config = dict(
    num_hidden_layers=9,
    hidden_size=576,
    num_attention_heads=9,
    num_key_value_heads=9,
    head_dim=64,
    intermediate_size=1152,
    vocab_size=8192,
    hidden_act='swiglu',
    norm='rmsnorm',
    norm_place='pre',
    norm_eps=1e-05,
    positions='rope',
    rope_theta=10000.0,
    rope_fraction=1.0,
    qk_norm=False,
    attn_scale=0.125,
    bias='none',
    tie_word_embeddings=False,
    parallel_block=False,
    init='trunc',
    init_std_qkv=0.0225,
    init_std_o=0.0225,
    init_std_up=0.0225,
    init_std_down=0.0,
    optimizer='cautious_adamw',
    learning_rate=0.000393,
    lr_mult_o=0.649,
    beta1=0.95,
    beta2=0.99,
    lr_head=0.00428,
    warmup_steps=248,
    schedule='wsd',
    decay_fraction=1.0,
    decay_shape='pow',
    final_lr_fraction=0.0,
    batch_tokens=32768,
    max_seq_len=512,
    doc_mask=False,
    train_tokens=518400000,
    max_steps=15821,
    dataset='wikipedia_en',
)
Each number is 500 + 50 x the weight over the matrix's rms, rounded and kept within 0 to 999. Layers, rows and columns count from 0. Numbers have three digits each.

# layer 6 attention value, 576x576, rms 0.0312, rows 44-63, columns 192-287
472470455470407457462476463550500520448520531480436498476553406401549528529426481496501512509620416504471417488526419396519417536533479402488400487440460560549378415506535480423466527631478492524461425595497477471547540471489450544552554537460512545468581504607408550513510502462499559542
465367498452535460480540480422428450570530523549591435542488532473501482507433419566438569507508554552572515504470559419538463446464477397503611510431503518496534432511534544492444489509505525453515514415485476540522500525521535486497527567411537529544425512527488591503474527450491518507
470508528504360464453530517607538507483553451518498502511512486373529443540461501470543524539448523492530560477516475483556466529415474552421551503406459413475499474498561551532471398492509438518528451500443501518546510468441450560434524558530560441553556458547538401475585440392514484545
459409396538497600473529444469498587432508441499544410499516416461539537403439595529591431592449384579533455547540468538424603571564561507465513541485547474482439461490521526505383438557550495497485495509578516454644474536512555560459545467478520501471591465514517410571392472577444425507
572483557491428457467449520575486472478507488501597561551552489606499497510465445412465566519433586523490556611457571548513489431454576567498456428501509515417497463485561593503589559430533435529410401450453529445449465500422563470572507472532564536533495461485338504592473420502394522545
499517463542508488408496542452514412435542422559462440522531529538559533399467523489530495539471436559523470523529579482517534460469487512431517423411515453408483519470440597499514501543536444500502484454550370570561488567484526441531495490505475475447540491520565475500535432584489535553
424569525513479447572457522531572481536450498530437532512473506512452598579512554415595501466582468549476461490456490484440541483520517554492535546509474460535469449614411449507464564562523525583515454495498529484542492534446511414502537512529501530477612471526499480560534564582529503445
451563551517393391499473449555559524475485557497452472499460503477542546458413479495454506497410543466494495423458460485557481552445508509405501492434495496526489415530518467476518474497520555498439481576466459454519517500554466360490507482562482529461504520529521486525610522506470471566
449486444495444451460400477563491599475518431458544536480538543452509477520573557499529474555533414542509500601554475525505416426483476474515529442469491553574513589514445514502510457466384443514422412588472443519475513538569451460505512454423539584551469547596488553437458445555527457434
566489503540525506429469489537541557531522486543548621452466591432523525611494524514504564568542506566406515572458444565395456513558496536500515512454567563525514529503512486458529472505494513536414438652510448519514448500609522488507507546457446506550508479467528585469523538507420487563
538515530512439550454485516405450385532500531391473540449464405494512412484524455479406588446482527473574442453576445359490511507567426494536422541544469480542430477460518420516567518423522565439509528511538589485424571467476475514560564451470426382474476543507581481541518538468487514428
413424417518511434482498426448576629537448452523509464425528474540529525512553450537499605464373539566528460559508447471482466641411467525482462457453427501539436408574513506497593522446556559564467525548418461531472484468541379542490535454563469493610496508486445450468502525458513506464
492603421501486493562460663505441486576492511523429516487504462560428552551556514547538457363459600432447473518502470487523429555469473543424530463487496541422568530513408518486479543447588574545422396406461521509498460488599423547523456517535613541484509594506532459577456513578519521496
509468495404563437524469457474438391526500555595520484545476486479438456584476439489550576518511477528562504562512511542508518440602449486524512575489533426419501415573422540473448529454514458511444364448487431417491455520492574459524395570554642515526464503409442532474507509514517512444
492393517577476414420544458496471470415469479534494605465448430494512607588495578559541496451460537409548561505514495407442578462497461511496455448685558470419518493481503516556480545515538537464554595424430543407583444494462541498529503544474544472558510542429436501537501494445548458501
520413574515534513584575543571539585476570531539568462518543562527489429522521552546519586535516602475515531436608532579499517411472503457457462537550438562444400424346518479472570531421501516532603523523480580492423551434523510581477462407537531507515428511572538623438334517572444486408
515446496472469460544485507580500359459457591487425502495542479570568502453487415507507523470531455519551422526452526482438525469511564473545504501494518470528566507488474526563459522537410490600555477506591464513444592431406482513523499537596481534519416442506529517505557512456458493471
502553442394555510504543491495565607563545511481599608489562434480496514516508601471565443495512630515566543531491509518505463553414504526541437515417515489514481469542494449499528544554544571514470510505448522488461531522379531490471586507473442529474570476596464458607490559533443528476
560547457495529432526444474544529521383489504510524569496532509543422605491487441402502583557484474522527437562516437444546490401422443612455501500481427454434543448521500504507512520564546543512541471438423392550461495496548545433496533529465506479545505478494529482466510532459557575499
521520466423569556526402427540471538611512449478406617465462540477483478441566488490452570479555483534475462451501444535443571518467533536443568558564615538582460320477439456540451472471524501632543484488564632574479547492488494578506564540495461471464470546541555519459492384553529557388
# layer 6 attention output (transposed), 576x576, rms 0.0255, rows 44-63, columns 192-287
532542466393363455473436541505514471506514496524516515538542534553441517466485466383514535455489486509487445458528504442486491444447523383522467439470556444497451551477421487539482478569484531504482517490488488503503591536478511485527591434475500453532551522547564625469459481513527470478
424494431437515494551579514563569498434514435590546494510604423477565491424492487463431525450585464486468468491558577595530494463558589519397513520410477522535502529426470514425507477537463429474540522498490593549600479448473489509529427442395534480427452487536456445525482576438514583497
449420450483487454511488629565566508511491481463599503438472586470517570514505454491434397537469431478485563579545488640442405572530494524494593429479508510502447586511431448435568567553480505582528528464487552437512430614505572418463455409447515435499436572559495539414556563560556553530
477532558479419524530534387438493458514472409455562463463539531525473449459498487456607505458411516345562474367489487460441580434516539447483523515391470483476571464574462550513481418481443481509468527416496516521525480596487523534451428490430445480413550548531520617557482463500484479559
531576588486530501491382519500450514396482472482468500541537557465500535476470472428579576448534460515483488618556524557514450436429474571529434428424473547485475511508555536382540495487496473568510568399482491516469532460577438465505529530481517490484534475505519557532389469575516554505
488452495415517540469511494538473397504534528496546454434421530495535507440552509452533513509471476429488498499530542473468502443484485466493450516375483509572527503498473528493487595566520455518510385469545561502534497593504467473489416557389464449499443408529474478539368451467558533493
522425600459444505405471423582503480495511508504508431406434566456441580468452536529484545465426535554442515469479469476508492419532541515456607420374563496539491486503494476505483451500467510507479530559583499415456433498473539540467572548465435506499567510544485411596504547589448527549
473481567465492490536579497458517502515441504568465494477521535524478431535529430557583528456484426567542551595471420542471375516542535404486434468492529434528513462435415435531469457453501558516503491511545579589411455407398556506440553474549502519579514484563493530565514517509549519502
426548521444456540544539461575579423504458519500462510569567569513452538581480499444460513465480523497547465574504477508465409602477574522538504499555494459580520561507433454581490423499506577563515471523603477466469547496531475475482463546491511438465483445467437544443570471595457457516
528483552483523461536519583449518485402484506517527567442453493592550558433465466542519551519553623463559478485470553448461447471490459469570504518546429501509510375514526463503474563546530495620443400464515528536476493425537562502457492629481500552492473594506504442489561459538463505563
480523561529525464572476508458442470509536556481528491399565500570500531426456493444414484563530475554506410546402457550501463567523512515431598451545562474373553462518445539537458455553524507531589518532466565575518493585486556518566416536457549469525462459416541405424491531541560462417
581613405513526492524393446496515588473482548600492585497529525469445509467461474529516434502429462530585516434558557464553513503419571437532472526534583489512577533511512478482481451524432427462447500536522557458526513365482466457506539420522441531456531433533473526504577561496502511496
400552524471490477500547500514462562545549454440396478574518541524574363595495518506504489544554489450480435559436496596511486447524431504564470486433550566436562494484476533492528632455500482487451497492496493530478588310489419565502497487499488521448505484581456442556515493497418580472
579504473464612452527496469552496576551518427436586637562525532425481561580513574603398475595394623440586530544588643440495500467487476537489516458578499578590478452466538491459514586533404477467524435506413545424466532558577509547511567566540494582458522480536432366507490474564521478521
529530456486546632445482451411534528522545436502503483483528510503484487436480615470491530490463552486476520587503476442428500566511484485489436461422598456451557505462464473491566499554479423499499557457516439490506584454544608454561497456486438409567538509518471396468386528587541399503
446442526593455555543452485497478560541341496441546532555520584470567465489512464489461553589517500540383490497460395449522423498525571589408542461604544511507454570458452487474490367515471509523585500483512461487490539531478506566564455472571539451547434476424511467465599348467517471506
546454516563447499550508617492480471506537533553598558558495475510552539495580500553475478548471562543551522550478556518518466405504526546400442447426521510444521441413482575535528503452468451419460486434488494500530484526482486405460520543521451494602525390444463557440587493573506503531
465507453431518428491496509477436482426455495436503524490420519553462522557452474474507475511561497526560561515584536420418572513560524449473511545443556537609342475463601555462576531448442403533431426530498504439536597378521462447504613467451427431368465558587487533598554462481446532473
524500555463529451463403466510531476552515445503531611545487575474496520502533448517479540477441604549505608626456530489514459579513475482543373522554505449487542496468542552464519517413468540501518395539506466486495336485512486493432547605473525510553517567535419439507460483527432508401
539524520469473454505392505569489613539506544562538543550468550527551500465454460532504522556557500466479540549496529479500468491521516486524556469448533482427392429572568478477498521461506435475544467538451454489548477485456574510475506546427520517549499406500498525568552515424458536477
# layer 6 attention query, 576x576, rms 0.0337, rows 64-77, columns 192-287
452446586565436499499394573464606477473528390481505516515476374373407459537613543492491473543564480454462414520454607459543446462475572590507571503403562568436560610585424634532482518459466431483432523470518475509507511431585421569525479527544478494434639626495423512447546572524518374505
546524384399576501435546478555459474576549509474493458447572570582508490507339498551468529398467481530531576455516497516433593465547432392485466471524455504546472446381520432494461502574472488499533471506442547547539560537466545520516451581403495469573397470446583463510458497464433530522
461454493488492487494468437536532503478565484501475479518473422539542476527480469502455530464491522562470467481556487530473456502507521460435549515477526469511450548489530468427502508480472535505507511512515443526515540472536474531540479539503436477517512494451492510493476499518530551483
645552370449587461457621489490417499615534592452459550444564567672575490470406446546576534449427514586579545464454416579384551526545441422441397537621428470633519416397570327452423488611492545571581379487553537471448503625442552429519494542479525437565345427426595454510519483455421582477
514531495488515510528567503546519488500483486501537434567430507515512535485518483494539460527561459484445536522484470510536497492559474532486427565475468520502547475537422507503480489511519530470502511474498526460442461483462563518474547478492548514469496445483555513491514533521514478527
420441486568402566549443486514552475495471472540516545554407490506452489526546496410462504547574505406383472496504546489552444509448509498555518493366547480393504502626573615517528568367501402396504490548470442495521481404531419522500463457548442595425621531525448516482551520462591507525
554519493391463449486611469510421599475480542463481472431494578579463518476451467544433515461455534517570478499548550554449580495499441454459534482570443520559424478528526514488457446419429566593435494541474573480403460484483530508580525548423499458560517612555511526498456486472477498490
485573546548535503548470517506534444470467481461529415532507502467516526526474379475532490475506451421524498470515586547525538460487502541502481523520455523496543451631386478611440448515639497557474524521526491488465451484480593489489469415416511555488472557544464581498439491538509467495
481412520553502532504436492513581568423552499532429481534495507486481484507467448527493462573517552455458432556516506451447441513549588501470535504501478506501482482465568465478523581534477460417509512510553470499546532459542533445463506527579462468502518427555445507512466412458514482549
616545446482551531448477514507489547574538584449438546467558534518523475446424432530566541506532542525529485514502455500464530461516529505512549516522537521503536525496493400476549583508467586536499472420459510505537467518546537548564512496573517541547490473509531495543546527483495467476
485513495506559452473467508489493555393534582454468555493466461537575491508472468576508493439425474540516549534536483517429494484469405510444480494554531539501444505479494465437527419478471477500463547543468589457487492511567457515522479491467505450558430526546516526518439514510563432501
514471605509512528386494428502484525440477497519477475501471537513471477493451459567512515624543565536547561471503513551510528431520396456448515524435407478521448360526444511581505465473456519441521532444443539473493416531561447501564523448438510503558523516571471451480522474473500469501
536522517507443499429562418515500472432407497504517549479461521533495491586543495479539556552478492395454438517516454439533555451469479442583464531466520568516585389548516538539443559429592549399466511545407517541522474489537510583494521476522503583421524449509443385537558534437502498502
418539557497519510485446467487471534425520467497540511500434522491537500475494513541462550413498485493512561436525415499497468530577509481564467504470453565470460488533486501496420491619506551478517467527516418437499543573555518599564507512428476450537539480464432488464541493485523440448
# layer 6 attention key, 576x576, rms 0.0337, rows 64-77, columns 192-287
437500640571447463633458474553623556446392430476482471578481411447472497531570543449458468501491470424452439500464587496577531475507544557488518529454488449469559518520488542603559491485563493608412626538456515432451378312505529544446536461460442628407521580618476570440562490470504436576
501450560528469543562424567422493546461442411521524505579467430441432518449477538435554463544566534459466418486486568512537437454432557563531533486417511577428525524521507510530506544440521462573437558504486483439467517473455500561579485440563480504407594548585509468539604545526497466531
452413585549484542538454526477514525525430431484460501504408484426435504576596545469487455565484466435403470492513565507624501473495572561521520488431462561463534468490483513628548527432520519569462597521464538499490477361551480556491485419530496525457522597535567508555485513516498457533
493482467428512521342457479444476437580581546475496481489497504560542471513414519533456487496535549614543541431541391492425476559451484515549516451467505499469389529482451556435458521568492514449485429501587513524491603602428476497489447487571599473578510417500447424530524451521457530460
490512437445556497513501407523484497501481560540535520400574506556542557542519561553527528407443488493578576497505496540480501487545496411435482426468538503498509558496499401437563467522472526492576466498465543483488551564527569537443506563468511482498449565508518473500461459486494496468
496555530525478473627508525456526553480396418448468452571472428435549530492495542508489491496458465450530523564464551471521540460503491512531495495448479519480533496473519501595577476487541433592438533457433582468478420421482507502465579462498425576501482573550469525466523554498487540536
457482451422525455471539556588498474510473571468441492477581516549505503494443496555527526521563524572536535457498495499466461523466524526518508465479489505551441457450560451408546527518490479517624494487511477578444483548484506499490441573544512472539463455473496447529502505506542549512
539558470505494471517511408587531509526556501469494405420539485483501493499517536565531621476489445533578554534524467544429521480423482471526525481524493517500479589475433544418578456466440557523497463466461487497557484477565569524437562544480502473488417539503505414501534551431546492532
405526495474519552458473476467594554460480451497469500500481523492537496523625470414484495496559502511501520468493485487522511510441495454522543499513527475545486559502561434469496500458522455462506501523472532544467517541509478520545518500470436557473576528525495536486505486524470405455
631430426497500507443501546460466429519513506580543560562455573436542467528413559542450552427510508564576465496490455459458530480432506509552464486507551477499409467524547475439479450587545575507484488506593600588473419599388496497509443462572485499521528490465471388523489478534478569499
463521470464482559499495503538475577526543561515562496472447536457468554481449421533574559486551478556491482521468507537472489570533511527440496475495484586524513557503510458456523495584475454523518407481460478530444543558468560509535472507490559499450549480485489462498431510494508574463
496538545438597505436482542483501519526476465511503410473426518474525484446506555460574494519442505419488500542529528531453422469478466551506481518473507573511468536483481439466544505527491524629554415498509439502544574550500608524485483532461496533495370578437522519552463644533521485516
497498557525549558605465542453516554485498460534477544557483445476459568524571558472520473562513500434479393543435522472538506418427498554460515554521529522485486489505530557583438520441506436492457486516478528481514482449484501490466460474484450480484530555554396505546465517442580443500
495481511497517485450486562522535529503467481560459531503520515460506497593557491452518446597495529560510455552511528500475446515470504447517527457554498505495499476421537512516435511455450460493564542471589575529415541480448443532482440407507541585529543487532369621521607414530508429481